Part of a small language model's weights.
Size: 15 layers, width 1024, 16 heads of 64, MLP 4096 tanh GELU, vocabulary 12000, 216M parameters.
Training: a variant of Muon for these matrices, 11866 steps.
Each number is 500 + 40 x the weight over its row's rms, rounded and kept within 0 to 999. Layers, rows and columns count from 0. Numbers have three digits each. The size before them is the row's rms in percent of the matrix's.

# up: layer 5 MLP up, 4096x1024, rms 0.0628, rows 142-194, columns 768-895
# down: layer 5 MLP down (transposed), 4096x1024, rms 0.0474, rows 142-193, columns 768-895
up142 094:455472552509541459494488466399554528409531451516523490554430491570569483549529489474486518531511585461510547501470502489493419568510482523492520532510464483474472531552456456512473464542472437461497476460443535505422447439515513512538572522515452549525434507469502531514534565468473567494463467516514514513522533443469561521472532528492455584477482526506561503530445513493472497474581
down142 096:510504477439542481500532528472594567522493534518475490460520530531484487557523458527479506428438515506501503516510544531534459508486567534458482514548570458414444505551443528500526497537500456523491466443498445435488482481455469475551507480501480547496565520551542533461505524500457476476454494477517462459500449492378535508552485504510489519517423495520513511493494580444489481464607
up143 100:519529456520592472432454473516446432474478533475524498482492517498506464492558497575447460464528523469449547506522501510567516503486440518521553517537453447534460521420515499470407494567501460534467498427552468459488487587482497541431574398525392507586499450485504513488509525455433546526402503485451534482572467491482508570508474519477443592503505567511522513532458405514498537540548
down143 106:538488487484515497508519511552510523519502450508507476509572485560451503492482532477486454451509410476472475493561486492585537581436470482419502450524525529521477513424546566552503425517413421535530495442561469427469452460505443503539392493544447522487504486468513514501433545517520562520516502488436524477444452482557510480462506489518449470535527424484561527416473479537472451584555
up144 109:470486421500518491445419516440415493544517504524525477557466502458495472520538491507546489515457535506477465548482558489468476479544493464491466512488480458549505499513460531462537518553471530475545479536387583527497554478480385530564473444546523460510428478519537526451526433439512527502515502480495501573514524475479524476493436466532531457456514485462573469435453470518506475529512
down144 105:493517544571477507559445531398538518522487450521551492516555461541569447521609423473495437484509500535536496519532516572507559466470589510472530505521534461492526462461567549452573489480525475520515529516533509488514481522493546492493540485505413376529549561444448474585514487477483533574513494508389551459558473536486499427505556525492464518493452490464460499432505463517558444506422
up145 117:456593514483369560473450478565479545482562472459528503417500501525496514543446546499484543542501544473524482549469465511487500468492490542558485563544485483467491464581480486478513382601547512482530462553514484511514430552524537500498516505486538500424482472471407490511574489536547475481591478481464528493483421616432444513492485515576450537438513441494524446465472503527420513437596
down145 114:481462500519548509526481493460490507488498543542549543548573516482541459515528544441500532472468501572491475495533533489637520506440541479473527489481513541510488448541481492537505546459544560510446502510509503528479470483630539498515557513507510515536532502563531534392505537525457549497457443463498522492479501457545500524463495545520489539525519564523506474507429521446474513503533
up146 093:508415478475534470560486450497494492493517507542541507448503554547556460544539446474437476449496536516486420520565476465507467476530547492547490478559445517446441480496559476454505467531512476540513513507456556555489499393457491527552572451467494443543527488473526501491456502546471542492432487538484483532599453506485504514497480559529519558470507565577464482490547568548553458481553
down146 090:522535503464474518483468532518488508487465578474537478546460517469481468506550483535556479522518558578516468504456410548507489386445537502406538503467563460536550539510456485512521537464534431494506487536509529554559556525490544463447455487506489511491499478484538573502542535493517511538525463429559440499436536559514441496464515496552480446481455407465510516524506442526413566523489
up147 120:551484438449459437443478532494430472440443484492429491512561456499532551457473539441505535540487520486470449481555469482441515564538495440565551507492519522469374503543489504488466522509479482555527491450467456537595430500490429494437516481487550553499527528492495502591451451577532533535463448507427572461561473538503516510505493561525525498469498541562539519397502481528553478571438
down147 115:482541525455455509575518426522472477460475463512573488509552497514466488504434492526456464582518406471502540492477474451485508530441434524559436498508531543570504524484534610474496493486604570571479552505499525486506482571522582488626525488537525550511478437512504477527445514479504494533456434496491507430539509518545548546546471532498441506496487530583505445540506467571490505507484
up148 075:544546471455490529487462513503430591509484486545587507457419515525544472453450508500497505454433512522607489558461474551484528554474545494522489553485548449479415501557608511528485443529494539483572463473595499489460463507529542472449512510488598537533428549494493479559510493512533441528513463499418484554542529554552462557496475488511455536435500504482531471519545524524472504530552
down148 078:476512476455459474467494500484518507534442491503465512507541520446521481518493455505454589475489465490507485529537490590489511488524535544522425453462549463532453480430547472511458496496486599513491546517490482518401526430553514491429460473536554514508480516526480446502517429488492539520553482484534432498524525481483488527546547504586526503473455493483542532466532554547554588560538
up149 113:543527500552542504483515464408489537468588502526488531526488521488466519498547463499502419440528578498535503437567512516531517471515554550486493534504516465541421493478479512407495481484442515499486483449439499440497544533574405595416524418520523510518522482457553540519574518494525486407587480501544514508467510539519439413468490474485415459445538473515438548471507491499536503519491
down149 105:509444531482473515500521490537448570498499434501476530444545483511484521474521487482570495522479452514452454524471501481449495585545490435494474473483481462517583483462547505539549537452564534606521466495574504575548487475431476465558538492476523499511488531584480417528440503465478479500489512515555453547479465497507537494511490520479453516551469475550562534555429463501483551458528
up150 075:564566523547472516435519451503494536477520502486516504463530473443566486472480547477518420476462532520418519507492519565397513463554588503507502492553390449578453484510516522553478550495498534440518560513503576467464532446544514543473520467561524533528433497479526464500537503471514483437455551531479435497445506443517490432449477579574484491489494478551449493425512438496436505503463
down150 076:501478441550535457460477519540456479436550483464437436502501581477571515559526514408547508490521479515469523529534468505490504511571466481495506458429462496465545469532491514580425486467510498476474511413510535568499539492561499552570468481505474532496473518491501546420485502450580520478539497478478505482509462464549524493509423418519476462491462452522509485494503433480543555528435
up151 127:534526517472511513571549491460515491551434478540530472481501506497456531500515454578511500517444524513555497502554467528468539492562480523424541498441471504491438510494376536594533530501499559477439570543640484404562520436457493496445507454511465462603541456462488449495526519481574532453501460454557486459497454504499498449541470441516495511472533537508476410476500470545530528524536
down151 135:471384508497543541511484493497529439534496484506489480507477507451479461472570508503532490492474525487503509456541514478521521494562475465488434516455370490585391476547498463420549449483522561482442526502490531491576533436535488534417574549496503479516412540503453488545492463478553496517518429469521525501511519508452456551512502516595482480370498542506469537452450498497514501510533
up152 090:487463485464511524449543521471497519516451460433515513462467479431432471394543505524505512468507456444549555455498560557501485473502523554561494460482480488487481518564412502557496464464553460528515531503413428447517562618567544533596563499514451583443552490425425510522549569484512410540514502571503491503496509547523488551466538572511527532464490558447446495550519528549567541469442
down152 095:496513511494501544466492502572484493501482539562601543502482486477512474523567443553479485496478450465482475483499540535507525546517597567444495570456521488496424492462542533484454473503482462456557519467471489436526438479514538479539522503523472484471556552492503487512542382534535441475525514492439505517524420520510507514501496570487460492565445583463525483496445601482548490461557
up153 094:490544484432554469497516433544521516494586505498584501528475493475458483582463500508469494525532519454443404456518508502565542444523537474473531588510497555496487461507481495492523520486495467500543524473543546492549549517514431495492513507557481456517485575512462522489528438527527505413509489540459472463462459497462436500489463532540508442524542432476498517505452499568511497536470
down153 094:543505468523474518533480591490509487541491533508444452491559464533480472466553499455478549497492474550503456404509482572504476435454455541463534452486559559524493501503524531576485462521485488596522494473503555543470509488436485564458510520436498498465535506450485533561508513514487505550509550553511509440539456502535500570474490463443509525388517539504433457533440465550497484483462
up154 109:528548525478554548448467517437518593410530532460470591528441546536515427560517483518558542525483508497443523430458487427470542449459444500457475502533447463495480517459575513464496480541517501561554479518512533542525544475487511486536527560492524447559525515461465519510496502473466530423511443507423441544440557470420546488538469506491498503501573529472477468457440453523462567447540
down154 109:518467475495513471494501484492461514586564482444492422504510496440477477443486539465534472521493461578508486519435407513499578515462500540471530497515511507453543536539593569505469472561473447476516505484502497477513442548465448503477471536485479489500517543506468474485520542471494466431461552539514518421510517494448522512508528485536486514501526552572569480522523521441458453608513
up155 116:512497585547511527562477458470538516509501440428495467408534516489544572525538522441504477503446498537530477480547544559473575476485507538564461527479483505502532541480505458483489528438460557405447523496424507554510469551551482460507508440538451489464546502476543517516456472529509512586489411490518448515579501496534537496517455521530464510438476517483498498492453489566599548546550
down155 109:483524498580478491439487459515483546487511438519516456510454549551423510438496473537488515457499535508446521527431499462584546567521498527477500511497497541503508480496504536557469448502460488443508497508446465488563552647486541572534549484473555526531521404528444501517474519508489443477560461530483536470480521506542541522467500445522522541520557509543459564468472432451471524475530
up156 132:481516529467539616570532476452450443507478433436433519494475499425418496430529544440512488596537490520533456508471530525504527465546599513462519438477522544458476536419494451481504525487491509450505500488524417510485539515457500588524477497443516508515573547482488529524472526467528524437534477457488543497478444488451477523519489450403433395445541467505502455469555545455549519544465
down156 129:548501471501526450449487462535521419514482508534498556465523512616531519523483428456498495487488489391517516502472534452468499536453439450587525451582507457488501539486438605507547520528547488533466489483491536533497473434492460473543462503520479484461454518519560453547480477484506520520475426499545476556536518483568476515489462487546471483562446562451449511403518557503491446488531
up157 114:535448508526490482512429481492583514515496455496465482506443472464455518513597457521472452541540477435465528450468555524511436495438529559436505533449509574438501562471533487525540530453421540493494535517572495506470509521538534435466512456465520454430539432497524494507474519527492464505484598492479457464541534517552554374486501475517533482521520442555414550569479553474553474558461
down157 118:519517499445504541458593455494505492468489366512495508449454503492478505487482460459564511433480503521451405437500458491479583500485472528541534474531510504498481495483485421467474434450436461518523572504498472570516511480454521560452479514449538508524529498456549564550567475484525471476495474540497506571373452555510478530516538476556503516539458488431526509455471506502459530493523
up158 094:554501500479490422479473458502510500483503539636497535516478554508542535547487541564469469521522503520440461548441524550508549482502528482583506462521495513512534465504464485538494523600460492466514501518492516490489496517410522484575574493515418489584555567537430510486458546464486527499480492500494480508483533469461434482505473460526481513488457494542526417510477514498549452551510
down158 097:540541479539495528412500489494493483411504581579480579559458525537543493508512486508468533473462438473558489444459455492506584542499544410545535520504435486445522495525503495475464481532446471547536515571535473541497460478488555528544481526461503570482508544503530555514510472592492466513467476492464438511494561456443516477545493496513529565469461486454414491506524522470511515521518
up159 086:415525465533459499567593449537549551472468480541503502521529480518488519451481585575511503512485449502501508520459458486492511509547522519464534540498465509482468509527577468471458507487494574520499545448492536567507513446497529430508559473458432464493491473512542495453478559481441436493454532475455497489541526554445514422502497547515509554549502517469564456519505535483504513476500
down159 080:525604570520517468495431458518489396524510556447507555573472506507529480533518454442487513468552506590486519491457551539437442478502483507537524510430507401550440501502431531533477491477473417513509536533504496456446564550445464531511482493489546486459513455525483516501493441523476538467456542469534461516517519446485505523537439493482514460513480503458531509460492465491480481495517
up160 048:467518478501492438550556519524541521574515484484467547437517500461494418499458508480535415484427531524484471527468487527588509411505507483469493508537429434558447547502537441483418480532485413453494452492512537462515527464587536454460573482521566481473523503548530506474522493474505529462439542480476535531537531490458473448540506454530486513459535450507537433445458478503574520459484
down160 047:482521572526470494498499560473494542461493489521490538515418551480497470544505466471451445449525484465469484476496548547492482512548430455552488520523431362574541469487581513534491542454473484445474470560459505485520523439538548467527490545515523510491514514430495502477454483488534526542458537548480490524522522506436450431531456436502455443505519579502449489542505415516498464475462
up161 118:547465542477495510503466529556489522499587432450516537524524477592505464497520526445462481520483500519571511440507530458434516510452538564505512486542516458508524550491545595517514497500555517468478496514486513469577435490522484537564491389479455548457523440481476580526501493471543461589532516498474499458532464522519516501526537520566492553501520439493516473477481492477504496480413
down161 119:472493534474482495480458555500570461463475467542474517445532482514521435550477558618546563498487445454458465613496465492527475468492479507437432500526509500507503467500472499501514534457509493485519446486436490477525500525488493518517443523500551560500583441482556461458380450547514503495434492532569475442519409484555478475509466514491505525583503519485506569485500415482559540481531
up162 064:472443505469505440483462476516579418442479515428524467555489468500525453517530549428580511466486479499454480481550470469536512459550445490475440522525509504545586494480469551508551460496531546506518483572497504417577495472574506518458492481547452502574457536561492518548418404503558501455509528595457526543479466495556519491568472532518553554520501600457451479498494441482469514415442
down162 061:531449503453502454499483533547538449540475510541449544523546413516489471540482512399511568477487522491455433489505492467465525478502467442549515474511438547416474539515493524489473505522500511529544511542471506437498494504499431521439478480498471521536484559608518497481505471543510545539456518487505555505500459426505499494464486486491512487412455549429454528494478463504524495523490
up163 092:490551464461505488501568508500479425453545549481517440447541501507489505525582549418555497577487483510494494501549490504465443445480491543496513484484503499421536481604505457491485488522517536509485507528526491494514492438430477525505466522510509525461457475529500446536501486530505571561414546509467452486490450464559508523551489526497498545509485459488575530532485442454503464480479
down163 094:585460554565548495430440476464495516468501509507498534512546469454597517507469534550464494415491495504467473507505494528574473476435507432529499464515548482495487484501514520556438540538475461481594447541410474469452481570542491510409522512424519483474488550476461510467484547482500524513525497505577531463473479491510543469430564482546423468533457531458521459462532509538459497482488
up164 105:547528508551441475490475466468563490483497565434487415533515560569457484500501521421496506537496551520416561489496514495496459499515528525498556478557460487538529490499515542555469453571432415503469535511457531506524582509502401458482516441458480494587513428512467472516448485464514530547491518491468499471473506475471505446485564491474485523516540509450567452523496525491424464531477
down164 109:507534546526514462465520411553473410443514513475441499454426552442503548562558516529489441444499554482483496526490475515496491483556473475545499571468435444526504443589501484465456487597545430532539491520435511444503569510469472463502516562473473551546502490533544477533517593509492526444454465459512479434489536502520521427512527482464469429506539461451515474508511532518503482562463
up165 114:447507523512505515498477485449500466517435517529531567423545535588506492542543463544432510395561514537467389448458481502507489531476550511480497568514443503478441484427564491532520517506458474477497490490523400515513522473539549476474490518507495470514517480520536474463487446512544509473497431528443496525534502505436527528531553566480497459509474451566493506565516490512493538459487
down165 089:537495491446504498521548554543524542551554487462490423547440477447507488489422514474548494563424510495560598548513518511492538448513429479508479419489531482544515514569442515518455465505509531533518522519461593473493549544447453494538472473445515518511466480516435473502524567468514502555548549479579489471437489509508477490461444446520520496518519521471520485462484496484467512567466
up166 152:458510490439520539545531507461486457457449478443476523513508492525422436532541457531494511553558481460487551549480432511545530476462521528537465510400420516527512504519450467462499485502538482520467516511508563490532504497514471492395465532464514513472535513412527460449473507522473507504533507488470497502535465563527420567536523516513538526511501543421543506563521539503503461418487
down166 156:553486470538482488435472531499541467497433523501514514479496539485476537460479510542561521406427517536446442576488464537492509507536475465447534553551556487459512540367545537475463481472440519458501509541471457452475527523526529503487490505476590460463468496494495476625383520499511498515551451528560480493543489434428501486520576469481486467540531516450472527542477419460534510432487
up167 077:496480476504554521439532506493530409432438475568501591504431494440470469482419519492436520473544528560480494539488483486470450521558529526505504440384517424440493507510467490448498466520548533506522522474487467469506425512468470527532517552568549575530491513468530499541519468508376483546501541417463505574474520474571525516575470481426486532495470563518497471469566468513479528540489
down167 074:537491537495453481511467460474429542499551458423517488525503457536506571529597499517529497542457428461515519426487526494496566519441489558536498490505507598492436504456516450563491507449468459496475524553533566548504561532519600485462459450497449458500521482521510519531480557464529553489521471589462442518536564465508525487491494483531532499556514522524510474528467456445496414509494
up168 088:523455549456428544520569482405538487538490494463457534526519499510463501509554543473505487562524500558476487505558493448485491462490538468523487557462458479470519497558522507507508537532469525550474582577490591504504488465544538519503548562574480457426468481382495473482454505502488474494496513474472469469593578507467498521581488471542476538502456537513439467456526480565466505479469
down168 090:552479446495522516507493554531479486526532540480469519490485515515527446427477481581530485428410457410534566500542532444454571454530458476483520461458443527476534522470484461489505517540504517488515531531474495506438491488488420468500561518496547480455537518475516483517523522498425545521460436464453515517513461442489482471504474498532478542527529490532461522508466606514512464536513
up169 112:529475532480497485455442406566469457495524447451543519559466506586525487491450500453506490452593530453444490490502470448522474424530486490539482536539486481440483495462434422555617438464568571547498446491549534564540440528540497465508518390497530492512501527471510490519493491479541428485497455455477513527492431553501464463467408524522470469483444493481515513489526468488506468440494
down169 112:489481466539553426503534540502476514552492517573516479520538458598527478528555487498528569509502460516490496430482512483499488492469464541549499553468470528500542456433510499481449549535504483541494498475447495491566556474451446521534488571495589545477456497539519501551514491489608475532513572549491607455553518478534444529497552405541607499507504537557524516582543505564491510509500
up170 085:535456527356540493495481448518533434489512520490479529478503533488497515548540528547510481512529401474458485444481497545474508525449500533525478500453474571533500513523495500555546541461498566537567546555474525471534559472461491473576487509560538493537513524502490531464572560494489537559538597470443556496483530524413479415518478499498518482629525520416526449441489497497515527540447
down170 071:459503478607499445501509527497462504529458462514538465500530497546490511474504423478506539435450640518556545548568497439522486505529509473448525496518520452509532467485476472475524453559465434477494465466473472519520438510504494551437482474424457485432521454475490442526428459488494486418472456541550466496444452447620538575508582497528461548437424520543472549531515489540527477511532
up171 074:555539592521467520485502478454447482496497513513452464527477571521475513499461505500479498519552512474480494525551547450516502460509554515545525444445460596515548503538472480471462484567437436505429469594543492481460475526421482485527478466555451490565554543500540531540530495481573467581490509488517515440456462504512492511473527481459501469509605454496500457505441601499452495527429
down171 071:479533529493545462471539466554571500446480483474529422561489484466532477552446455496483478541516503456511458455521537415456528456470430465470494585497578389482495495483500540491458507475531545469557449412509540511499591524593453413467481458439562437451464440478503514436476494475498582479408487549515471501515468428495489485544504466512529566448538532495537555516512435513527557491568
up172 086:535547461494518574463448473483487523501526482525503539475457577496438442456540462571482523530472505485491435522520525435498559451479503551515453441502529537506480489492457540507482534440544538422533487515452443564488465599487484481493421437432517467537509501497558461554575421533463488535500536538525552478469515515455502525454514482506516515489506503535454547582455556583550529449483
down172 082:535467528513540495523487473486536530536494501504471563433512496479502440495501544504486490502480497494476521498484433448516496556505487498508471549533466480498474470532461548446538486565463501522530540457539522481519529453480532487507494515521472469470496464549504518464498538572525522539511498464504508494466466452511450449549471530509503524489496450470516436517550471454458520540510
up173 099:552466514507519492436433523536481550475479481529474421503475423462500447565527445485580448444557484484550520568445460416533510515467598532526489493416484507464515586527444565509503538517539533452383475482552464534493468464547540455495537527475488499455503453502499512456499528503447450425571463446492482512598540432503476442525490501534440543484467575431473449494513439572483507489493
down173 103:396536500506468552519485459561480502478440523507510546515485550514515469534541466570520550501505481480461408535532489515441443483511556521418474506424484445555506469534510555479517446524491465502469478453472515498535474498480483453485429441505594567479536542531478455555516516486489468518460426561496526491484448509466506537551534429426484503508528470534515501482523488496464491471548
up174 071:485521531504450591439470495530507539494505467518535522499501506476495511551485511502478505499447450525559447527489561493562454504517483452538527529477475531480451493473526442550461502480537580492462450487540495439518560489474487507512497454512539631536474572494471492475470537496486376448532459547526468542523486525492474467543510580471488589541486471550505496499478504458514537467460
down174 068:501530504476496488420458489591502591521577504592463554551456540426512499477576496507529520429520497467526500477543471513540398566552510469534552491471527434456511450461532500528478439475473500539535459608490509555497482512545408553516493474508510451520479485485516449532478523507494467475501509444480463434538525532520553464559539547486513504505508468509545497483507448478533496426515
up175 123:422539488525500544474496521454454509483463463510440499586480533475505525520480426426505542508521487426522579483571491491474486474392441463572448503527403503476455470505491481498527444498522518466503512545464448485544441533543409504531487401477563498532528484474613457517467521495499520464539520577537528503481504461500554480529523489538561455537534503455510407504508515502505509498515
down175 128:542502466498491515502489479511529420516520466439585473512426556524462498406454522458503432506519438567465438415477547451479519487557467502457553470504495504493503515533546497482480531537470465469525516457572542486460517515494521549465421471537491433503519485552445501495542564560531411524529557451525565529437498577541492495452440544371502536546470526509491548416456515584512466508489
up176 087:494463474464538483468531487463556520524511457503502580503498483536547551505427556497497491576499507490521497449504461438450510415473514470484491575400499506475534483472473448504490419514515499510500521485506495453501442509484496482478552539473527499420495526511529523499441513524522467440498540513543544473474479481491567517565480515537578531566501506425458479475503491474459499518602
down176 085:531462483543414501483507492436467495444491405500507469510459526511487500490540546510484572489539479500495448505574591527509503518556482520508465420503547544486490544528521478508537499485447455481514510524448485446494515556506541547494472520454444494534577535472496473478522478472554483564503579474489509577524499544511437517470495455432486475465438456513494544475479525488548467517470
up177 098:530553534414512531499471508492499456497501514491434457577467451500493500568549520469533427503570549515549569567459444578439453492481544504503486467535457471437427469462511463429480529491519506487450541512493435511519521478505486541547437523476581468477443493595534510462507499507474513526486538435510537588483513491465513467469466396490497482468415508523541477387467598519487431510510
down177 098:570449511463495552522461445561497483548490520527525519509555449442470481499499503575488442525441467489515523476583497452538502506502496478506493562469503494511505448529508454419451492549576492537513539519463504509459486493449504528478468484534524540538485539464524488505528500503556509493507561489499503528574529442504526535497455540459469512537557482454551541484545459520548531455505
up178 061:520525431518524480516551470511441540511507472469539489519470529604589489532531531483421532511524549525487514548464536486448540454523511563510430586441511564476473515462543523498507485562537455489462455424441567573545523501463424509534532505517477469548465473471465489492543541478535500510516498547505469448416518513573507466531483486470518517522473500429481524496572494482515498540599
down178 058:445489557472493512482553493431549491582450490546512544445514471417391582513466521482546524484484443483475501523524532558536464533462457492432563481504512454478490493523437451574471526496510519517510514527488473434471449524576566468467463528457544567471525536501563473555501462486467494518469503493475414555512490589475494502466569499503504502494528441579507498510445485553479508432487
up179 144:500440449501479546499458491587554524489577489540461524555506540573529523488416523536410416494454537504498501542397466463540505582533493422468578543503520533507496497491586574515548480494484521459500520479498491543479463462504525472471537482472488551490441484573510458488519493444473487545518494531413571528510522475531572512587506498473522500477479501578516453497573438442493556571455
down179 146:464525593475529458447466545464425474559469499540524458558440521482517517530456454433507412489514443522460474498470548539491573538462567585506534512454487475504510420542462566534496525392485530536567533514428487507525428445595442556503464531512536488530489507410554511518473475544432472513529453500530513474501527519491504513527515504505472420501554516483468467529449462561429551427549
up180 093:545544448502464526541483499468560496493478459447483403530534530561555496428562523511489460492495480469504503497530482486502471516469472495447554381453454472523433634443483502497563466459465528535495604477554505463572492452549551428545525572550525437493549495598517444515488530520435524508528545539457520450542515498478549503554485501521449504499516456503464477448466459457495449550432
down180 082:515504587485522482511512514534458483508444520537503570454446521417446547557426492497487527522509497508511478499478502510474522469524513528543443612540498520429525378598538507484460516514507490502543355532463488519451474556461479571477419442484468609496499520375471566460505500532596516477515496517536505561446463509558450448490556495490525510507439489531465533553507518500483608452555
up181 057:475550465508439483488463524465499557477535530567462404456482522442495448506473457525508539513440515508529383457477469527428474423569491475508470524523437539428491499479486452513437482489441521508441546476571466478508507538570499509570487467480467493492539509482472411574512426503559509547559523484505543488530519434449471476488459511512521441501533535572513513525497440480548436514482
down181 056:442594524500471511514524465501547483490546528511469505438430580566531502516488508523450539497523543499591457490431475456485480480492444457447535589441469468478574512476550489548462478528389488559508511493500455499454522521475479505500436464574475532483512496455456488495470495486494520527516507470433522489523462445508481532491517438525469463459501593557466431421514479553534531481475
up182 084:551528494482617456557527509518468469506541561565460467484541536485603476485518521481466476516432545499546512472480527488480496469477536480449491503538533442574459541510462506497457469490494518534470461514531557478501516545468508527490501485441462473446556538529494522509442509501479528548546570593494543442541467499534507467501483513514532543528523430518536372516523432472536495477545
down182 085:455523475532430556460517518587485478605434489463457523511549480458526473485507516506554537460501498522532454558492502530499512570470488589550569547544468493459487488428523568532492495486537511441444423466499491484486429531518460565476496536487535504518522470478525505569525509495535502507452500425448577581593478479499557556481461478495550432584537500460541549551403523496478539499433
up183 128:560557465552480482497509408511522524439526561477475507533552499440508516507594584542494420482434485507538501503506570509468558557480527508482493426483525502550463486495462525545445497453519455445518525495574423554408516485472550500457441545519487464552498502502485503531499517500516498499479496469545435458456527453506521625420493536477439505523492498540561548503529505477443520567579
down183 131:555489544534524471527496477452576483452460452530519495459563500610430461471463475553506503490537520475466468476443513475479507466514518443436513597478458496456503483524484494470587489490432432481519545530505595454528422562491440526553471495403481428493550496567390558359433529478466479506472509493505506460523461545516509425555514438525523527462554459493477449486462465481518567478535
up184 085:553490457553482482466446428536429505439526488454470548506488514486509543457479442533507556577563450556520437410459440498538514465504476496510476546464468531540534504504516558480515565506478470455482584534528497502511456497524455466479461505442531471505512510451439465468504466538534437511534498539531496517521536540475551552565554553533442491468556461522475563515482602558542588459555
down184 069:502498508465484523528549547451583540545517514538501444483466512474488498538512508445492437428471513473454526566485536483431501500526529485452511478482507481465492477495462462503474425480488565561517396489464477530477550496501545534562534494504461553494526483550539543574520517498473556480489485475501498435494475452570469480419472442471552486548453538502491454507552413417459388552465
up185 078:530511559491499491560408526542479509408464447512517549488476505446449547478508569493493537489531526505461529459505502506467552510603486530496546471464514539509478467402512501490544482505575502501416522573495491420399489579514441509502506441496487416464530474461491512517587486556415536521456548520499506528459469483478451555482465516554504506472493497474471453518521510448467483545508
down185 081:550464516537545501547477537482481494486461541526459563458504509468474495520499546487504509503493487502440471504517468554562481485530515495484527501437539490500454426408546472517560484504489458525455512455510412493466423509463445411473540480488526473506524577426426436447582507502341507560546513474445516505425437452498505457482461499508601496444520470490487483483540457468480429495434
up186 077:478575507518553500440489454451513489473496537508483518487505506462467415469468597527503483454544444450536535500472450467433479502498482459542499500522481481552565550493452538518471527537549514501555531492489512515579464567555536488450501430507512410541524529543513486481489457463535490474510519466608546484468583418475494476555457500524551512515579540525453457493484478493523539477482
down186 072:507498551506450501480520556515519510481511509459445536462506493504490521513560405478486519535486553508488444539484538501556535483478501540463487572518483489433485528501542453499553495481470500480521492516574420531471541487485562491519477533511423581500482556523510439510483506485456479498483494486341515477570455504493532517500563452480413452498435567521531554475470504519501435525533
up187 114:432523532494529499513532448490522498538462512523501589508488566499462426488536539452505568510520589463560489566553411532559494451481582482470493505492550476539449470466504391486503517530496475496510459541574482500454462459511465548498479503514504539514464501539569421530572543478543491445443502503467507515516469512500491507485509510514528481496381476569527554562459504542457449517420
down187 106:513501497487531514462468435517478535560486590501543497457515467503462564536401482492499456506472479468499556460594535491460529564557468507527536441390414552553503482504508508489585546472516457557506552489505474486512506583540443483563573417508566409502457542394462588573479495478568587449425517464494436542630522528455521490505535458422448553530565554528468444494573482488524487489448
up188 096:470568519515520469498465530499521487498504404486591528474448441492465452534478525535558486493481512525483481514518491481462511500528576440543511433528487521519467492456443581489503510569492576486473497516487481536379529536476520559474507481462437521555444465559483533477541514497479512490541526573518531502492476483523476525498484488599471540571499476485497523410431460488519453492508
down188 098:518442489457503512484478562434479515511507579449609510447436442482531505520495478494462482565520439461546470530551555520471463522531501443472482519522542468538483602524536506505553472605504480481538498447514499499526494524522501483446588465486546518500510504527492565464519548510514525459496454498504516493445461477556482474496520537589504450525473486542541419549493442484469483470481
up189 103:432481526475492499446456481499535468445496531496480498473558518458547528486570555483568490454542467516431501513512527515446434457506565551361552515486538545559442502536463550487537623475494497548460583474501435472505553500506492452542508593501568553554389492515502536528534510465628563494482482459505536514451546466502472496499519423546483520472513527528442477453425515537490429525577
down189 104:501482543466473537483525490507502514445523452496386473411445444485543546519526543538507546520538478600481449464571460528499475471477515511451532428447464477548440492490473435460465514476477580553467579500500459478425521548528448501486429678490501516519451403502550495549503560570585541431498544508522521578505620493541528492518490509479527449487420492514475486529437534465503541518531
up190 059:519509439458495463491516492528476517464469474473526500477514506470499521445495449475516514519496463504463507549485469492482503532505480454523468550525534500465473468517520532548520449531563510466542505538565577577611486560537490431439561490535444510508535489455562435520479452488513552456515512567543492435439475515553513447488441508553485600437491514532508500495477445552472404516440
down190 057:511495499552521501508548553440499620486459531512489508492501574507520542528395461448446462484477467544496481513490469526535443521522451547492543412539495489531439558490533512500543481515547453540485463419493524501446435455481468506515479521553550467547511466486502511514526504505495487510476544483475465478462530576488513540547468554547464473477472487454499514510490492484435498461505
up191 145:459526490547429466517582488480469526459495484514518481456508458389520442496493446481494518513551540461501472544477575503467502522473498504547530455447473498512537506529479558472506476492513474623547534453520522464486535459495509524520543523492533507500481581498593513512517494505544517483485469495481532536455533547504531416522498457520485533533507538526451512506523486499555523475474
down191 149:513475548428467475487456494547537481518500503512509494506452467554525481501545493441443472541499439452486454511499486494418520493546459539470478592500476562437510469494512519570557466435441530402404448499517514487531496430461531528565446553511534432544452459453494495515427554494420503533558433429530474480524491468515457535528515505491523486514512441543525517468498493511502533492499
up192 146:444598463502592552565450557483442495533520432477492521547456545492470539524517489456477519488468528551522508528451517526464503563458454474565492472496538513429469473515485588444516514522518503403501450537495533530528457472494515565454476565490513500428492490458501496546568537516461445480538516502497537540482406529472595550512548483537511497525513525411492480441436459484421484570503
down192 151:570503489440454507482513474539545458483490510507533472485501476513494617447480528473508503503541461510509530468541520473499492390519533549517530508586514484556513571471465482505510528483503503566496558482534430499498484456538513524511586437483505440554505533499486563498454536508480554523517522555466490503542526507537503515459505553466514542474432507514509471549592557521548482476475
up193 077:489493446492467457441492475466398465559472523488471568411486532480495582452566533494499564487530443439504518548529525558490473493459410416527503494577592523490517542493426549534486494495533485481456504528477501494548499428520423499472524511500461420474541461554545439480522519505462510481547514513512533504476502537532475505535462440509496500530557523475538527588515526488554495439375
down193 072:532464599555487511608487511516542537449558449498532451572495438545510456514427468487467439505475468501502466501506512478519476471534532557489520516470505486516440461555540450477566520527444518503586483509528517476448500546467557482569459520512530548549452557469480525554474499512533503504467518497494475519502452448431522456500514499510501490494434433527515454486475511543429518603532
up194 060:462550535453480441557495505567450466498509492470525552506516461484635527490482477472544514456497525560478451518562492551480485394527502558440451457507378542553499469541495525516542500418559490455481474525430568520481513513500494571468536517489495478489460598546533552573502543507570505410531541570507502499382512529492541557484393537440480515459532497517478491507564548465506515523462